Part of a small language model's weights.
Architecture: LayerNorm before each block, no biases in attention or MLP, untied embeddings, attention and MLP in parallel.
Training: 913M tokens, 2331 steps.
Each number is 500 + 50 x the weight over its row's rms, rounded and kept within 0 to 999. Layers, rows and columns count from 0. Numbers have three digits each. The size before them is the row's rms in percent of the matrix's.

# layer 4 MLP up, 2688x448, rms 0.0822, rows 63-112, columns 320-383
123:476470543500474475519476565473604554557591510493436478528469551447498512521494439409508471500545578544422513489447519618586475478580503455522514476532627445472536495479550495623463531438535494
100:435477510600510485592464501539604543415437603522496519541590529534469478499512505414472565532559545552526407403488543516554537454453482467474518538528550537474411537552564457453528569399591490
086:475489478523419465516469432473501470517426535484577498534430414420456451447450602467461444496452481589554540541508499404526503489477568545549582518516527487507514539577431460558419522496477501
107:531443525403418570501572508503534499405503502533491500449550538505547507554515613513532503535530456540427493550475517470523511510409502465518551567419492488459483480547407519552495416477533482
105:500522515495508437606508465466463502439433596428482479596518590460594409471518502423446503410540494502509486512495551428451516530483573529379499456466518544555511447553509463510628599393428450
091:529495496508552505540454433543576526556629459484486488495513463560482453572568504467465508520493463504468481530456418428571514418462527499409474543526471427562540592438501434501547494442464501
099:509531524561488486508527406403540581492556497574505506512515476486449470430428417476524478422454625485471473469440567492499527529480509466569646474499498488438528456579430526555553562534428559
093:555501490604474343481587405517497464412558455472504572542466468570551427439527581407462492524478492512536491525555479458434422514502547498573514536535492395422515520554520505445554536527428523
093:549528465465455505472445407456467483489517481470490511509529474505567445497513441480481474546509520533519531378520517482591531499491519518436544465538490558364489502538563508489386564395502529
090:500446587482534500422502498439462550513545417516432463496440476516508470507420524532550501474508565550507436515532503500463497463430502502526467561484546439523382536467430503515511526489461529
098:513440437495528493479555448456509450617342494476457530481486487520575468446467489617588554524483496567479590534479396420584493452570560464520438573552483538496495514464477460499548528522566418
112:502527487525472504469501501509566521510541478440547473478460489505470476557548538478519459526544565597543580413573544551405552498529488504497446491496475452424538489508513456469566477510529552
084:554624438437443601408522611435550534542579482496530494501594638515538467421552517577511539479507510489517482423468446454426495507472535493478553428549550522575530530558490463527524450543583573
084:504492524454577490566513512517458475518450541531572448491502611547488503575473502478424509459479547430408559490516522474403553560541584475508505574412539423521555527467589389512454449528532559
104:565490461456482392515531435540571574497466467435530527562530612441433524472587501375455467523465504450592499507532457480631488491486504531446435510521421559457545489592516537536495442465435489
096:538472504459441436436548496544595432538600438460535470494456512543503450555540515413433473493472498507505488551473493464525526574384498548497467509448554462435512566510478461462528465494454537
113:534489555571524561434501573499618531484471519432544461567499489545550473485456516499458417487400472529525615479532479534575606521561509464435532534506550468513583498549499498468502461460481484
100:475454437487560464447561487453540526511459509505544493557554513589451462459523485556465447631587497453420491603460416485616434480497493475539490489534430485386511490506442577510500459586567375
096:499545446450505517526544450463527535457441552467521462506513543540459540533480595547520599545520457388552503457551463514524503430523461461535534484529456499449495494486507527517581468544458449
111:522536418402472427400528563461398565490507512554465484460495498497535522519477430494507470463549513591497473564523479503460509496495548477575534600578468524466497488510424482509602484423561480
082:543515402430458533500536412453516582498476497443507547610551497553477514511461511468463597481509538457402425469458412472428592479524487486478488419551502502466528531579572583531453514366469529
087:560506450561526504440471547608436491504443491464510582533496575510551439535442452555490494529509540464500494547473474518439514531540574476437600545544501485439451396457526536525462457374439469
106:497452512500570494476532473467489543497572477501531603476497519451423527485451498448446465496466560460457524536452386566450445524507458477419439432649418568455429470553470557573512460511457617
104:476427473415537489462446426589511578512570482433372496448497551470436526457421507478559521452426536495463464593559443445506578502499501418549507514492525425512578468465481560467444478497521510
094:517601475390477490556473480480502510482592444505548552570508467548481428578474494516542522674517455523558465445541510532475465424437475595493472595460432480482471446524441502510458535539454594
093:447493538469531411471471560473472449481530589494490498513414490512490500547455506501497551489615571461509498566412575570537504522464488454448578518455543494410502482454601542466595480414510472
104:524423504593457544603603430490472473464577499453513405505428510412528534485409592537553495587456513477576434540541417459616523564486538514513578418546471489576563609581502452471421465409483457
110:428404458438515531439482555466536504522505478524576521394515543510487523504447519356482547500429471456587493605403518439477481497498559617552490557464533481531598383484506525462494464513465482
095:520475479508534459485432518495519527645478495504533522501357520464474474403487456505538560543451529557532500480560508426502536599491356499545460521531439478511525436448577475501485509483583510
100:476558483416487461502484498500612502608565589518484547472436423470543554442552462460452548495513508566476420493498438456576509449536472507410551426439464485481488492432541510493594529483525487
093:452522412558499568566543456465545461567519560523493426501516480537458546461447451486535442528452461447375539436565479457501570514485555514482451572659546475500521444499466516507429541444574525
095:528489554485504575569567428454511507474510462511463538496529502561573507562489448549406438486492581534383594409462394519521489539516511467398572545545430539520545558507395491580527480528532484
085:411462477540427543567590485385519509538451530478480514509438443585448508461444470585459435457525538470511410491540492617488566553457521619519480487520459553547514562544500500542461589557556432
100:461474513445516491470556557428483597454548519471432508520513506458532504468491485528517457628467517475529574507555485505440500478583513436532533563476512462573456528519442538504482528455437481
105:464531511392541506508478565501548456622583411482471487475392544555476547590387533521536524497559497599364509417507452467478535562485488512500512499522480556519568480629560515491556443481483431
094:526481463451536509556440490498566507579482525535494500414515465518403442442414463422497483404602491517506586473533393430495464526518641516540555550510394436497469506552457490482370561393566429
095:521537464524544499409547482454513439528508430505504530432397518443574537553517495592494480576522555534471443441419441579483494479436453514437554482518413508526561537482435556453524516473515494
106:509436432489399612482430464560511460548511423452462463516462506425484441496420405456487553429485525516560450488585464429452539556524470419410570542432458488487514474469502492445474464494497536
097:399494371503544570471482520558432523473432507591548546525535576504511429424497501532570530457607455556499436516561475450524528545493473559438535525485477485504438513527469490611484587509494621
088:447438530600525498494491479494384466503556577488553429553531488442441467489395469592506476506485697476447434505522521514453539505524508516526493452500499483486471600467461523515468562539518428
090:487505376503546395458510548465507494469424546501497481463518501569452393496455484546557551632518473520508486520522471481482491462609467386518505525452473535505597488442456475565582471574497460
090:465437498452421376496513447519576483461433597488487555506534515522594491470517460567494513491491511496527445567473474467421522524489514499447459518403478453451498493485542505539472472446480425
095:569553499563559475464488503491467531543489467521379513576460439522485508520553445574469538513589535531544455517520517433577508475484485589477444589460491515509529460490496563520557507567456473
098:539408434393583480468477556488561524465569556471563503437482554593551435472462491480501389445505564510548486622567574431404459497498459481544459549500520550568522505557459517510492513483563475
121:478495457477496535460531548484531464505528475493564520513454424505401536444529545482496534476533524428461433585516567523446547418483539494576519502509548597457543515566573476457463412521501439
105:567566511521500507527555533442515504523485511482445382410508446502396546500530514529506483515421563506554460558550440499525512474551496521481487440408486523520534432501489472477471494498508468
095:521481470373492514482536428496459524534436497502575488543523563508471436469520528498517523485489509536458491518558461513441491526455509423541515494551457512511532477501531540418410481459570543
105:446553572554578505455540485565545521530610497397466502462531478534485368442490516445594517504409456587534516532478548555475521489470475559461542418513537477495520487482560448363450477510532489
093:491477484523460488512507458472462540418477523527533412474524479525581473581500526482512553481409481508396474477478543529504499527579563491496455494498530529494440497429505412463485499481476442
094:470492487504492535477529549517474490493362491517494526419418547448475542516567446470428463566490482437540539470493517435499594491516546482470510510533399552456481503414456558489510441426557474
# layer 4 MLP down (transposed), 2688x448, rms 0.0822, rows 63-112, columns 320-383
113:476474564569593389517493446506537484482466465529535470583457515539500484468481516518531517453477422380550441474475402469435506606433449539479513556484462594577511517543576485513500484531504484
095:572514438420535585490607534387388528520565527452463485460504509501498566499425502524552461474345437458536518575512462529533480539508592503518533438480511395527641495526474511607519580457493482
089:522466474463435521586448494564542478505549417581534501431416466521502507507496496529543545511500454436427470384418596603486525481506497509477586509569511476481494517489430428557447440471614535
098:503492477489463452494502473472529457472449466534504529577528507523383543519449592427435508486501540503540507417553515501498539428478522548543590463467497533460537596497470452514506421556471442
093:464431513495456539428486503543511432508542506450451497446529483529457555557471577528479423490501493429474537470488527556465534427496434464493534486451492424488496557448440450432551454474472534
093:551423432459525497412401600501410476571418521481580499505500415508558546537446536601504541461431459487496435514424595488490465541505513542501530511483480520567506406594434571533415502440469423
095:505514482492496440514446476533492535515504476456523544454453506458662415477367415492499498459479446453491513477430550593411428570574543521363610442495575471516481468416564455488528540518429539
092:496476600519490487509470527501437461599491573535550528469447582483536549561518553574480397527533464466494484456481576473464522528528461511416427528559373519540462597475557436593469464498537507
086:451469582500503489537519509545490459539524542500506533376460497645483473540509584413526465547490537575549514554499543560469445458513505400481539519547520423528520454499545492490476535580438501
086:491455458547501468558453480558529444529406502529535534505373494509503599534464453460420502556484444462506508493399470512548443465544496543555511443500430548589534568452443502469566419549480518
107:428470484443541498444556512452541420563471425453428427603466496462505583509494559484469490544447490524542480506468486492441606479511611527479434528583464560413514525511527525453503459530500443
107:541487540476505529492549516476545601425513489464483500542543430473430549602539527620535501604528538475539440536514534474558526555510418456567506489507537567589485456421548529476516549434543492
095:469507514494527487471527456630547522488528414499517451529510490486501536542538506470519574477446486531534455488463402515457537525480482589550454494554537433480570500588531468446491515513485519
093:561486588586589566469479578516448491481487399486469532605445520514452544508497505497524506573502598461524496431430443451510501510483455475553412553475415434434495552500468463522442453482486447
110:535549494513451545495466425487561540443437501445451446513516509415508430447600409528576544595429528560428499434557487581467458510441514409533474525457508462446402456486511441473470484483470573
094:505448472455520507565527476496509542411594508488531521513572580590460388554520394480467439449512524517502488568596585540497477477506453565481583599567557478536393462439468481467476517447522517
106:509541434498377538579496481585497463546548437502564506510468562615531557513479497449501502501389455396533496504499531465514528547499486559577493477476464466493460496469517540457480457533502464
099:609516470461518484564541515420422441488413529491469450486550550480487491607502512535416525505424558534507572525450514374567499503557541484482478469476546553492511516488467459466560474434454550
107:454552472486587410460476483565516530589561444430510554559472483485450430576485536431537472472559415453508555509461482499432570547606519467521496519521477467417461452499539552565550505544414511
110:468567495485475450508526529454451529471440583520464489527576554536614537554561439491528575395459519572594480579564386516475571462550557544453474504575508485549502482521489436551576404453449503
091:478413501424490563420528540500528435515492443425457431484426512532463523505551445425501584532574541472530474502530595508527584438634567426512622454548505531503554446473519572584549509468539539
094:583555535500505520477455505534470457465579559579421504500453437565533503613549557539487566438447402493539481544474546434557535576509476466544418538579538501597511543455426525379487537577459505
112:515564457552507508453557517492378590522491557379520541480521492542576494613500562540471419555460473529493452550546497489529511504509542480494528533500448584544544494429456491470489475472597407
109:535526427510572589530394468567490522579463538432486461512539404444495493454557437494472568513461543441515418497532505508615510514499580556518589462586589479461483534473441490499486506476477552
088:468442547504483621485557485511563487558414437470540493456524606460558535450532525612468526359444549514429566537403479558479535499516535472592543454575478493470492574540559463451557497456495412
104:446501516528519509432503435431564385465458461569441621521436525520478491524452550526461500508483458454611429501452392585433432415521450578465443499505446487511496591547509553512512583535445538
116:520480546521577480552582522356526499409488526404434448546479605523497497464551513639405520540445545569520483486540406468548532527493585442541507451423538448592529464487541558404505490421501526
109:500507512452605447509550478481513489532462547516537447528449437408460528477517525569532539497516496499551496450503589534509411444620565496501441487483433517395450501568506535571673608485449463
101:490481529444533487433491460488569524477440505521502557498539500525457546416547558549573515563484566612560484479451479576523560501538478542524421466511516516525450496464517500492429578469442499
102:494453526422508486529517577528498471499494435550532538517517476465452407439501466586497531471481487510514523494538486545518487453624414538511455434508496520446566477544514573416590520466517460
097:485484482494488409529520496482438491468483537479499507476542497586467565524456498487492428509493570526495502452441524496532526528545545479523387502542610501563450399516411512559450493512507500
106:499530390470667542460501515486594588524525585524538545444505532505490454507513513473478497565439523427498479476447533454478364390489494497490432512492576555628536526544553599446453464450474484
117:490561503522511539600473479422631456494550490584517479497480534559461519438511449500530478557519656512416548556560606425494519512619510475494491577554462465535511416414520524465544499543514499
106:558533481476468508478450534481472529525500483387569503490499467457530507595403447495412458494513634574482475506488533391587539465449455501648589409539597553530491486455490455498641477451469497
104:494535441504420580478471545618540605327495567434418497471559422497490468437541475548453518479485526517498532516504573486547558442541513479509488522451496414511473526348433423500460543525532551
088:517568470557582535411511449566480473605444475500445500540507609444566525637590505536515494496500526494525522520360589570503542469473532484415570587514561520476539478536536513521521490561417496
097:480487508494457482520542489511445522460522501536476461569524441447533574457485429489525481492538476406470515576484488516500539505499467510553416374551554475543560485519514563567501410538485526
096:544543539467512485484606629460424538550513596619514534526497540543421563526532541456546354450503609445464521532544442550420465521499476487528494499428477456554465555615460511451471462422511429
093:396478522526533540585530428464548509604491424507522438517457425394533456543504499541575604537510533485495539517536577417507437467547541572423555490456507570444464485460463460461440538523447522
090:475513522376447528445457465492518462495440480482471527531536481519390538551526500510485562537521538533507518462512373517478491442533528425589378443448492489478475522468516475443513521404537528
101:533501455481475445523487471449468524453467525452537521386549530520444501502449465595433495534468517390511511447429500526460563517485491541522492446481512501492531590486521445561533391520521506
095:446487516497532541577454514476578511470433431519561440523520476466530392527523423499610445517438552480514671531456479476541491608504478597555501528477558492449602470337538461547534464523512487
101:583546478447586526445562501505463498535555504418535539488452573468461507516504517504497350454563481520575519516536524536522567532550612467548582589432546527549592426493484401510479573526485518
098:563465505450447470496473407646517546590481441542461423598602481441490510580465501531428541466536392473563426586556459445526523536474502491483420485477516495574448447538497586459486559458548582
106:598522453488493517507402420427426569466481526469414444488371456477483474503451497592451580557411533559483489455483541530548497659533525470488499472547484483569524515453453495480515452497505494
090:385484493566470453459492413569494457593547471552562566555547483483526476463509443400441520524522438482417622479433546535474554542431480490498479494576494500471519518555521471523561523567461544
097:461542456446405454450534521490516418601532496537440519541515479567481415528521446472546444517483408467458506490514621443601521567506472559562518470417461441474408429534551582442487574504522549
106:499465523484479515577486539513534380471522505628529473515637453547452603470469515539507481403526511490465449472473435433535462460552462485528450489486461559583460517585473497519524381446492454
095:479482541461534550425456531459617483497552572466470529464536561518478452521387542529469502466541523540526532365419472445414502525396511551501474579428489450520475475425540547515534505581501544
102:524555506591495603428486482535523517434572458514567507436508513453512460488482494469506463417534575456524474488469484484520596539515609546425429578476503446506531577515642592389416530487516574